{"n_layer": 18, "d_model": 96, "n_head": 2, "n_kv_head": 2, "head_dim": 32, "d_mlp": 256, "vocab_size": 2048, "activation": "swiglu", "norm": "rmsnorm", "norm_place": "pre", "norm_eps": 1e-05, "positions": "rope", "rope_base": 10000.0, "rope_fraction": 1.0, "qk_norm": false, "attn_scale": 0.177, "bias": "none", "tie_embeddings": false, "parallel_block": false, "init": "uniform", "init_std_qkv": 0.0609, "init_std_o": 0.0124, "init_std_up": 0.0609, "init_std_down": 0.00621, "init_out_by_depth": true, "optimizer": "soap_variant", "lr": 0.00552, "lr_mult_qkv": 0.5, "beta1": 0.95, "beta2": 0.99, "lr_head": 0.00948, "grad_clip": 0.5, "warmup_steps": 200, "schedule": "wsd", "decay_fraction": 0.288, "decay_shape": "linear", "final_lr_fraction": 0.1, "batch_tokens": [16384, 32768, 49152], "seq_len": 512, "doc_mask": false, "z_loss": 0.0001, "train_tokens": 132900000, "steps": 4607, "dataset": "wikipedia_en"}
Each number is 50 + 15 x the weight over its row's rms, rounded and kept within 0 to 99. Layers, rows and columns count from 0. The size before them is the row's rms in percent of the matrix's.

# layer 9 attention key, 64x96, rms 0.108, rows 33-63, columns 0-95
090:44 68 28 55 60 62 47 51 59 63 59 74 71 58 40 61 60 42 31 29 43 38 47 54 58 38 51 47 39 60 64 43 67 39 66 54 59 77 80 40 70 21 33 36 47 30 64 47 34 35 31 34 39 41 61 51 31 53 38 42 54 61 54 51 78 43 82 21 68 99 52 51 50 56 55 49 70 55 67 55 38 39 23 45 52 37 75 58 68 47 24 32 62 51 55 68
087:32 51 37 75 45 50 44 80 51 52 84 46 30 37 44 31 62 43 54 64 13 52 41 79 48 49 35 86 63 45 60 30 51 43 46 54 60 56 73 58 65 42 44 58 38 36 26 52 18 43 40 59 53 39 48 60 57 51 62 66 26 28 65 62 81 45 37 54 59 74 51 57 59 43 73 59 66 93 50 50 37 38 47 41 51 41 63 51 26 44 38 29 55 41 67 43
099:51 32 77 42 22 58 44 51 43 36 37 34 51 48 35 65 53 50 41 44 66 35 65 46 49 59 26 17 60 42 26 55 30 31 49 20 52 61 38 36 36 54 42 43 63 47 58 49 63 55 75 65 55 42 80 65 31 63 47 50 45 33 62 79 41 58 82 45 65 83 16 48 47 29 44 25 59 29 54 47 39 61 64 73 34 49 35 35 55 67 46 32 65 62 61 42
075:34 23 60 34 74 76 55 35 50 33 49 36 56 71 69 43 52 55 70 48 44 42 66 33 64 42 71 73 53 26 48 40 45 34 36 59 81 36 41 23 61 55 65 29 46 78 68 59 33 41 73 50 70 43 42 24 48 38 31 46 34 60 76 57 36 54 59 64 58 64 52 65 57 63 73 32 20 31 57 62 68 49 69 46 26 67 50 59 63 60 70 39 45 60 52 41
103:61 80 52 34 54 65 08 49 34 45 43 63 42 50 53 65 40 62 34 58 49 64 57 59 51 48 51 49 65 32 41 53 91 40 29 16 51 67 45 20 39 60 39 63 43 33 58 46 38 48 64 56 46 80 54 53 36 42 47 44 43 86 54 47 31 56 45 25 67 38 49 37 61 48 74 52 41 56 36 46 58 78 70 66 69 70 67 61 55 46 36 60 40 54 50 09
097:44 47 64 54 57 44 37 77 63 32 68 71 43 53 72 20 42 71 57 48 54 43 45 43 38 34 41 38 81 32 81 44 54 19 50 64 54 26 67 65 40 70 66 32 47 56 41 77 83 66 64 52 61 41 55 45 59 45 48 46 42 37 52 51 56 33 55 54 35 57 12 44 34 30 38 46 65 52 40 50 58 49 51 23 71 55 57 52 07 63 54 46 57 71 38 29
098:56 41 66 60 26 68 46 56 72 59 36 77 55 61 53 80 62 57 36 14 55 54 88 57 37 67 65 70 44 47 41 60 27 46 48 52 51 42 36 68 62 53 50 52 85 57 62 37 67 48 23 28 58 57 66 69 28 50 45 64 42 43 59 56 78 55 53 42 35 64 58 67 46 47 76 54 45 50 35 36 38 37 67 76 68 62 39 43 35 74 57 62 47 45 52 85
100:46 67 58 44 64 61 26 40 63 32 30 65 40 32 49 61 32 29 26 48 32 43 30 48 66 61 31 31 47 76 23 57 68 74 75 41 58 45 31 60 19 75 71 41 53 59 72 71 47 67 62 61 41 49 63 55 53 76 43 29 35 58 50 60 48 89 49 42 55 32 62 48 49 50 35 47 71 50 31 62 64 41 73 33 55 42 33 55 53 66 61 61 40 68 30 38
094:53 35 59 45 45 63 41 49 48 69 63 65 71 55 74 42 49 37 54 57 63 46 24 58 73 30 48 76 50 65 62 60 84 36 36 44 73 35 33 56 55 71 46 42 55 34 29 55 34 56 11 32 87 37 43 45 59 30 82 70 38 32 53 24 32 32 62 55 32 36 60 60 59 33 35 38 54 55 37 25 47 56 37 52 50 31 48 58 59 33 57 23 46 65 50 56
102:42 68 53 65 65 36 33 74 32 68 65 54 55 45 28 58 44 31 44 75 20 44 35 61 69 34 33 18 28 38 54 36 55 50 69 51 56 64 66 63 38 27 51 56 42 09 50 64 51 47 30 46 52 45 61 57 48 26 54 45 56 36 65 54 70 74 37 66 31 68 49 54 49 51 74 61 75 70 30 51 40 35 33 50 37 17 61 72 50 27 35 43 55 40 50 57
089:64 56 35 32 60 40 59 26 46 68 76 41 66 46 36 32 56 39 41 37 54 38 55 59 44 41 20 18 75 49 42 54 28 51 52 68 53 44 32 49 39 49 36 53 87 56 32 38 65 30 71 35 36 74 58 75 55 24 68 56 53 46 58 15 23 50 27 55 48 14 61 56 49 47 66 71 59 51 66 36 56 57 52 56 55 47 25 61 53 45 43 63 61 22 51 56
101:68 62 48 42 47 50 10 66 74 59 43 31 49 53 32 66 44 53 52 56 47 59 69 34 70 43 84 53 30 39 24 62 41 70 42 35 39 58 38 58 27 91 32 60 55 42 61 61 65 50 38 58 68 57 49 38 34 34 29 36 33 45 46 50 31 78 30 38 73 08 59 38 52 55 18 46 34 43 54 72 65 57 39 55 67 53 43 57 43 53 53 38 50 53 53 52
089:85 34 52 46 43 54 50 69 51 52 62 72 61 29 67 49 44 18 89 38 65 23 39 62 55 33 60 49 63 64 47 09 74 35 53 50 55 74 72 55 48 46 53 42 43 36 25 69 53 67 66 55 57 64 63 48 48 48 48 38 36 53 37 39 31 31 60 58 44 15 66 70 47 47 53 40 54 44 50 41 51 47 38 47 54 54 59 52 20 25 41 49 33 45 57 89
096:56 34 74 24 89 56 43 49 50 29 30 50 28 46 55 42 37 69 61 88 54 63 54 52 48 24 31 56 56 70 54 56 55 61 65 61 30 46 58 35 54 47 71 72 32 43 31 61 71 20 35 55 53 54 71 73 41 53 53 34 66 59 67 54 54 62 40 66 54 42 45 64 54 69 58 27 58 30 26 39 56 50 75 82 32 41 71 41 35 47 36 32 39 50 52 42
107:90 36 36 80 82 36 21 43 51 62 50 71 52 61 64 62 31 50 54 64 54 60 34 34 25 45 65 50 60 63 60 52 68 56 53 63 57 57 55 67 39 70 45 62 53 36 57 70 52 43 18 65 74 55 24 43 75 44 40 51 58 45 29 56 42 36 22 42 68 35 41 37 67 28 25 53 65 79 48 46 61 73 61 66 48 54 44 63 41 35 50 61 52 49 33 70
095:51 59 36 55 32 33 63 35 42 44 54 43 58 57 45 45 53 43 32 35 38 68 42 65 74 56 60 49 30 40 52 57 29 41 67 49 70 38 45 56 72 19 33 14 63 54 68 43 55 71 53 20 46 29 56 72 66 35 60 36 26 30 56 49 63 53 89 65 30 95 49 67 68 38 47 54 53 44 45 37 36 51 41 54 52 51 34 60 53 51 38 45 82 57 77 63
086:53 15 69 69 60 40 46 33 38 30 52 30 74 31 60 47 54 70 43 52 59 29 48 52 38 65 85 50 60 50 51 78 55 54 65 46 53 61 44 40 47 48 22 38 29 55 61 43 29 77 74 46 36 69 29 39 42 49 25 32 49 79 50 46 69 61 54 28 56 67 81 45 53 77 53 49 71 38 46 52 48 54 41 49 71 72 57 37 43 84 44 43 51 42 34 33
092:25 50 69 58 39 47 33 35 73 29 65 56 36 56 38 59 41 44 65 83 49 43 42 47 75 51 46 51 29 78 46 45 45 52 64 56 31 77 69 33 13 61 65 36 57 51 54 47 72 42 57 51 42 36 85 34 64 59 56 37 71 36 36 77 34 70 66 61 47 42 43 72 52 52 15 51 29 34 61 48 76 63 65 72 26 42 55 36 54 34 49 54 51 53 59 56
081:61 48 65 47 36 69 62 29 37 28 31 28 71 65 45 60 40 73 26 54 37 47 38 58 68 49 48 80 51 69 58 73 48 55 39 44 47 59 47 32 33 53 16 39 49 75 58 60 45 64 56 37 23 64 61 59 37 23 67 73 40 51 58 84 58 33 59 38 55 59 52 60 42 44 52 65 42 57 42 67 50 23 35 45 64 53 41 43 44 76 62 89 64 39 72 68
093:42 47 36 68 34 54 70 69 77 44 71 45 52 60 27 61 51 61 64 33 79 34 67 40 70 49 39 59 41 65 72 30 58 52 20 67 66 50 54 34 59 51 34 48 46 58 45 70 58 63 42 93 16 62 42 39 45 37 58 66 61 24 55 62 62 16 39 67 43 39 49 69 53 38 51 74 22 51 65 61 54 36 40 59 29 40 25 44 56 34 43 36 40 56 62 49
090:66 23 39 42 28 63 48 42 56 51 27 52 74 34 46 37 29 45 41 55 48 27 46 32 39 36 56 63 49 58 40 77 22 65 57 32 58 26 32 33 44 38 42 32 50 50 53 17 67 62 23 32 42 66 77 28 67 47 55 51 40 35 49 57 44 57 64 52 69 89 46 48 45 67 35 42 60 56 24 29 65 67 47 32 27 45 49 22 65 62 33 41 58 61 62 50
092:49 18 80 40 49 55 50 57 83 50 41 00 58 48 66 63 45 65 67 74 33 33 64 55 28 61 66 33 53 39 52 54 56 48 47 36 44 49 44 62 49 47 61 70 76 78 63 73 50 45 34 47 53 74 61 46 26 65 55 44 40 22 48 46 62 63 60 59 52 67 70 59 42 62 36 44 56 45 39 42 47 38 52 20 80 48 34 31 41 58 64 77 51 65 57 63
099:58 31 43 48 49 45 24 36 63 70 43 47 71 61 42 50 66 71 60 99 45 70 48 61 72 37 73 59 77 57 71 27 55 48 53 62 46 33 43 65 62 29 54 45 60 67 13 62 55 52 41 25 39 58 67 51 50 42 82 60 59 29 40 29 58 50 67 52 60 44 45 33 55 30 66 51 64 30 46 79 37 33 33 52 42 49 45 58 61 43 20 51 60 70 56 42
084:43 57 20 42 60 91 64 27 46 69 55 40 39 38 43 58 38 36 72 65 47 71 46 67 65 65 34 36 33 27 47 73 37 46 70 57 38 66 40 22 47 63 69 29 49 55 63 55 26 43 33 47 44 30 34 33 45 47 76 16 50 53 51 45 70 40 72 29 66 43 67 47 35 41 45 36 58 70 54 22 74 52 38 60 44 58 51 52 36 70 55 39 29 59 66 53
105:48 18 69 54 47 51 35 31 49 12 28 39 47 57 49 64 59 47 48 74 51 37 50 53 36 46 73 32 55 51 42 44 29 65 39 26 37 50 26 46 21 53 59 58 57 59 63 70 76 57 38 29 54 60 50 27 48 48 18 50 63 56 60 62 62 45 50 40 65 27 54 49 35 81 70 34 66 55 70 56 77 55 73 66 30 58 51 59 65 60 64 59 32 35 20 31
093:49 38 51 67 31 57 63 41 46 59 65 48 49 39 45 71 34 62 70 48 43 65 68 31 03 62 22 30 58 56 61 42 57 41 54 57 52 31 77 37 36 26 51 58 48 54 41 34 52 63 63 72 51 59 47 41 54 69 40 46 59 23 41 34 42 42 53 37 45 66 85 50 66 48 83 65 41 51 41 60 55 48 39 63 35 63 32 19 78 56 37 63 27 76 74 36
105:63 23 44 42 72 45 31 49 17 51 28 65 70 26 57 48 43 49 56 46 43 52 44 26 62 50 69 38 51 37 24 62 66 59 78 46 43 84 39 43 62 67 72 57 51 33 73 15 33 61 54 44 19 67 65 63 40 64 48 37 73 74 38 73 39 68 40 46 40 39 51 23 32 57 52 27 56 41 41 46 54 59 70 44 33 53 61 60 40 43 65 61 39 52 58 63
096:51 58 41 32 43 23 82 19 63 50 50 46 78 40 47 60 82 39 36 10 42 56 49 13 36 72 45 58 69 53 59 36 57 60 56 40 79 49 49 24 42 59 41 62 30 52 49 55 67 43 41 53 67 51 46 38 60 42 44 49 49 38 36 71 57 37 44 36 24 46 34 80 47 62 57 39 52 74 68 61 76 21 60 58 51 49 74 63 54 50 30 64 47 60 51 61
091:15 39 55 36 99 49 12 41 44 39 57 69 46 43 46 36 25 30 55 42 68 68 14 39 55 68 73 60 44 47 48 49 58 45 45 54 61 64 79 60 41 39 49 60 62 33 41 58 77 69 45 27 47 68 53 75 42 40 40 50 66 32 50 46 45 21 46 63 53 59 67 61 72 41 45 44 33 51 63 44 35 57 52 36 48 51 46 76 46 56 40 31 46 36 40 69
080:52 53 56 53 71 22 77 42 44 71 32 33 40 85 64 30 35 53 56 44 40 59 55 66 15 61 64 48 30 57 67 74 62 36 22 42 38 38 38 49 32 45 68 62 33 52 26 49 49 51 49 36 70 56 63 45 46 51 27 38 69 47 43 52 67 66 58 56 57 15 28 60 34 62 74 58 48 41 20 74 66 66 46 35 63 60 60 53 50 52 47 40 47 22 39 69
086:51 55 45 40 74 70 66 51 75 65 40 37 52 32 42 39 44 47 49 77 53 00 43 37 44 58 84 43 39 71 69 40 30 45 76 57 70 65 26 27 28 62 58 64 61 51 33 39 46 52 62 63 78 55 87 27 28 61 51 39 54 42 48 49 44 38 46 54 59 50 67 33 36 47 69 60 50 27 64 42 63 41 65 53 43 33 41 37 45 37 42 51 50 33 31 50